Part of a small language model's weights.
Training: a variant of Adam for these matrices, 654M tokens, 4992 steps.
Each number is 128 + 32 x the weight over its row's rms, rounded and kept within 0 to 255. Layers, rows and columns count from 0. Numbers have three digits each. The size before them is the row's rms in percent of the matrix's.

# layer 4 MLP up, 3072x768, rms 0.0378, rows 3004-3071, columns 96-127
098:132062093122108158093109210145087122096112153091123167098133154142129127134131106197156168145177
104:109139192128165141158156123151125134076152126129121130166129081090146173123138150105095180176166
098:139085157147136127048153120179158114110158118216079200132121115100150176132197151128101129124165
099:138108070120149092138044128126197097130107128105110115068165136122133122195139130137110151160052
128:161118141141137147129062141117093151121129121083128169085105071141149165193184140148157162119110
099:099114149161185164121098135132117134159069180100137133151128109096146133110131102148171083235151
092:159125072129164101112129094137139108142126147156121114140151077143145164104168133134081158159143
109:093146087130114181131154172119090109094138184084100133062157131150099126131133114150144165139111
110:089132106113123134078155097148058155166144099134117113140114130120101149153158115176101098157143
094:112111154129151159162161146122191139128094138154146177134095122154158123148148155129119098166122
098:103118122124118184147136157166112137144107110152203137146127121139124222108112159083143156121209
093:125109098058056146182205114129086120136141124097128142086177092138134121194137142152113062102119
095:141077219191133171148085142146150086135134157125075142157117118134132144116139095173150095097088
102:099144169125161192165100165106130127137109119084104209133200128198129136121143122157093146138162
088:131135079159127143101151129078110079135129124130177051124119125115123125171104143088177060156187
101:113132142131071125124096225167132084098171172154126137120136110072120126125121075163176186103171
100:155143152111104129149117070104134075103107125149155115134116129088115149138163086092105122107163
097:127171162129112080106132084165118142156173133124115131094155139090121098136153114078153118095113
098:065097141139200103165131116120098097134125182126169182088123124181181171159103156138149149106181
099:154118139173142111077111076108155160135150161170084129071167094115123086141140132143185165107011
091:167116089137159130150116140137096116041182087066136131183138106152118164105102139130120128199169
096:174145122045173164133170116131171159114078163116162109173151176186091138114157135107185118126219
088:118120136139178103131096151095118125146076109140121105164110148162138165154123143129106092150162
105:117179095129163188132116235136153120109148125124081145132157146121145157124142140152144088144182
092:129136142169194133151121104172195181137148098145177151143113165091090221140166132176088137193160
101:104135122096181091051141110094120141139086105076140195139085132080117126156134110150145116158125
097:162132128110137201080167129092088155135122109101117102144132118152098132117141145119201163164128
106:140105171198147119125182146116074097172085104089131114126105080128162123133164079117079148149135
090:172094114120113205125173142107179106142176132124145188132123117130102184134118106107113156180133
097:100154134087126107061091090157067136079155159206126132138120122160130133160157040133136147201118
098:134077060119138131152120145136129155120231116110069173133154153178125115125093160172067177135167
097:168151122183104162169128151147162220097163120103057146157090152155153142112159125094226166123158
107:082089145104131129089104180136059152086116145176146157116134079128123132154102102126133123100200
105:162132113110096081149092150129166158106135159088134135141135120080128202119119138109104133135127
107:091101121112161074172116151219123141156126186166118137120107136129155161131112139008138100177154
096:128113118133220117098138173158126076117114095179193129082122132082126127201144069155046157160129
099:111187131118161123163115076115119143159111120080085119119132117080130126116108141143094077157158
098:176102191111079131125110163160132164104133167148141144114130161058075215135135112145156193122115
094:110144130144123131080100171121150109156177102102107186116104139135130171089148138161138137120167
098:117103090108143098126111143155098127132143122122108158102147097117144120162173160186127117129093
113:153107112162116184130151100127171190183165094156135177090142020183144156134095129112193091089116
101:160061137144132154111109181101129153100094111110194134125177144098113199178106155096136087149146
097:099134139049129148176093116142147113110139124132170131101155126156135123149136157139104128157086
095:078075150082138058142121120154147178135189148145115094131081171085135154143155112139116117182111
107:133169143132201145082087115135172102124168161151106199063109119070152116128127100143181171119103
099:089094091117175102083152130072128140075078158104215147115073109069131079165117130041089147134124
101:123144116162085184149201132111129111146101158101136186085093099161106084151150083130145126207090
100:147082127056106092113141105090170127138157148110074093115100145177135168177103054154139187123102
097:142156095142150194105083101112140095103121105133133202114117146155124127135176157096075094133136
097:125161154123167080168099130145162116123077098189115162158053092124153144138136113139070086156139
107:130164179132142159114114087164116184134102159145106088144132109101112163135055163161139163094146
100:140135051184143080145098128138130110128150157157112165116102142166124174142127160060150148154081
105:111107121101168116120178084132087208140148176186097129169077157125096182158159104133168155134120
099:143119136159094150155173117209172141129139150156161127100073082168079130172124100061111201149112
100:144144116107178145141114191083152134055140126113115170095127171112085118115122127097171093151130
093:146161084092136098108104156147073108110165117147171127160120138123067160104138154177126080203116
103:121131133104142092117138137110077091096108138129115114102111095165184140172098115093064138104175
092:119104113100176151140115160121145037110120143121133181168127091110172128149151089052125134157128
100:114079144111124128179114156087144130125140146160142154077127185084140124159153139142144124114136
096:136115154096104147071115125119111122157107179079090172111135118141150169196173117117096160143107
106:180141133123104182152137165117116126091098134153141141161133151153109136141091140100128126155147
106:136115099125123168111148120156120155142103164145121141118110159122169143149085112132133099120170
097:131152124164161147163119162137136147140157066104134154195089143126108148122114175129119099143165
086:093141161120169056157226073073141170058124160176162101119120118153144106125118114157096108196150
106:158126184106113137100086191147051163130079136073135134136193050129150110120096112153198096137176
107:132150084054173107151156100111093131126146133148156135106128098183131175136160183139114107084122
098:157144137135126127054144113119139160109180151149128134108126055113122099175121160111150137172113
096:203145186163126117111126115178102105158142106109144126156107151150216139134110101147091105151142
# layer 4 MLP down (transposed), 3072x768, rms 0.0214, rows 3004-3071, columns 96-127
095:140148135131107122114166114102102059083151092122107114081128151135175134136132154149136191195114
103:153118098167099148077085079134125115099131142103120128076042097130117078069161132103143100061138
093:138176154129149193159150162115160122183134146121150122123079121142147170172132140064166102129179
085:085150105092124104116243150142087135103163119113071083134031154133079144121128119135106132107129
103:163163164116166114121112147182129115134113143162148098079142120141120151129154127120147123157101
092:226138155118127128084141122130087123136162109176114117202160177204124099101131105123155191084096
094:080145085132129153154092125157101106156087109179142142174109148125091089085132152135218072103081
123:068132098156099101099116205104071167114119107102111108105126141213151130213090140088065111117149
116:144130232141121106139098176106167071176015097117152142128110103089158116071159089154146110126107
089:150108085142099061120157083103104101131128082145128137096150191143118087092146091072148101097114
089:120140095152102176078116098126117148143100112115089141128115134107096088150163138103118061165096
096:165178134138167102065088152184181192132167165144161136140081210137119134147111133115114200173143
097:131125070139094133117148070117115159158116146136152184070105126164164171140102113136147135200197
106:158098121151138042137147168167064124147134061133139142141099123105122140156183076116054106094187
080:175159093111143091156136158136114169143188134088061140112131068064131103122139160151119180117133
101:215143070151154141093185083142090151147135204152101192082133107125111138110113137136132131157140
100:100147107170111163171126151158114144117138123142171145094102150150136088108144135129108083119132
092:165130123155053145130099119103131172033141126068135197154116141119130100082050125163152128131178
081:103118209165028112083091114122105142087156129126089083163213089070117121112166106100121139184125
083:155111014151101106117158062150138167116119119144133129104085131110161143170112130173092154128189
088:122155135085110111158179142140134135103171144084131164087189148134169177131121089136113075087137
093:054157091192093059134119120132166113136196127105124126078136120073117132146110090109093173052101
091:088163101110149130124128065190159165086130143118044139061128161068137147133138119164160114134153
123:158112181177175076055117107143149130157157122126122113130143080096131149118088145096090142149144
085:097120093170186142107105128085097137166098193112117133084136144116080139106160067092172106146112
100:109099138165078134149176144172198119123114157135126161137143048121133136146102072118210145086197
102:093099132161182089140064108135143148171163135168171107092130095092156159119122080131118111116123
096:155134141143079153115142045122130139090154085142136165133121113102095167123097100144104154196190
082:027080134168165139164102147156077166137099132090110152134136183109133110123136129132135094142171
096:096096088227093170139180102111137105141144108144069129148154092105130112089110134148167127065136
106:140098136120174113128177067137098152136080076117204047138124078128136080176147111078213088115088
092:122136132135110087114151101099142136162136116135131109083154113081109147104081155128138144084145
117:134136175131134113157134074090104155102056115101106168137080110099149195104174192168085101143088
109:095077147110093172193148095184132156106126096170133119148096127079155141092126099076094117139131
104:125152114141127131170137161147115185101118150071093157052180156159126120159165071182136144179146
089:159121150055155147163161145049134136085119135124137168149144126162136165109161194139110122111171
098:100133126143162160127122135150126092106095136139098130133108141231196129083113124040095170096130
087:072113118200138101158074047082127116120152105166153134117119082094118075064163146084130133161171
085:122144098156151127079163127090092108081087170149197155149172151137102147127156103164139045108139
093:178118124120154219148128187139139091119100134141137089188162126080115157139150147054138083077163
115:090103158147097139098086125123215109079184110109105139161119154116139158149125129108163147113131
105:153148133113143111189116141095117128092094162180112118166110128151173039131132156092138137121152
094:106122146118101097157152167133076136159112112136078150166095131067095106126087069121144164153122
090:118131148147132199187166111158146148111115090136105092155133106129164123110055111150174158140173
113:120118161122075172144119070088150108092144124142138124184129173147151139080061138168158108107158
098:140113147122150201114124099084097096129118063155122084200105125180053116065112090149160123136102
093:089139174121118152137154130151108175137137109137163130119156146121138129186081180124177128148152
095:086196112164134140114112085115168142100097142182185155115132098155074041108180166122158147151125
095:124100173152134138159191158063124144149156154136160096088116086100154191071139163143191132140129
085:145144139151091150077130178107117105172180172101134134156128166116108100136136149099152116090130
116:110143211173170082151133087120143069138172137160102100091197071100140087142116127178134176113108
095:110124209209149097164108133105179080119118156124191119127108148103154098118095134157136140117167
110:111196088122127146137155108158117130143132097144122143137181126146111085101104202138191166155093
099:158135102116072150114085133101083127174146131072158104175153177091091106094153129185115109108190
103:075079076111126113164123083221172129138112098121082105206142105138147183137144118126153119089081
087:164091106123080167074098163127126079101127131144076116121171155151197095107172126121077163044161
096:164100156126150123132147139137141119133147074080130173138139168156112129145104158148155189092155
089:153128128165113127135137097128111174153179122101118115132109164145120135063141128220159109137150
097:155149145111079147180129112142071158094089125142142122183115145138088161151119100137069103146117
095:156107114123130101173154051128109112098146137175108145111140118114097120135131115153129188163142
107:127159142162115146108118187081190143193139115123136169103094122147100101124029142139162099147088
098:096130121199104123105184135157077172165108131134134128095168092106183142120115126084143188133126
096:082089103139085116057137197138127172053144147163147132191095081116146111172170099160129182104078
079:137079098139142130113120135192125124133135181146058051092132058104137164121109163137153149070151
106:104122163115094176125100098143114173126142116124109052077068154109078120165057069124144132162114
105:120115065115138120123106088125110130072107161076125154147106156074126175146076092110125136129113
101:128117083105142104149149127118125109159145148075112152101116090113129201189106078100065107136063
090:103078137147133102105114184146158114101110184091184188055126117199131120128098088166106154076139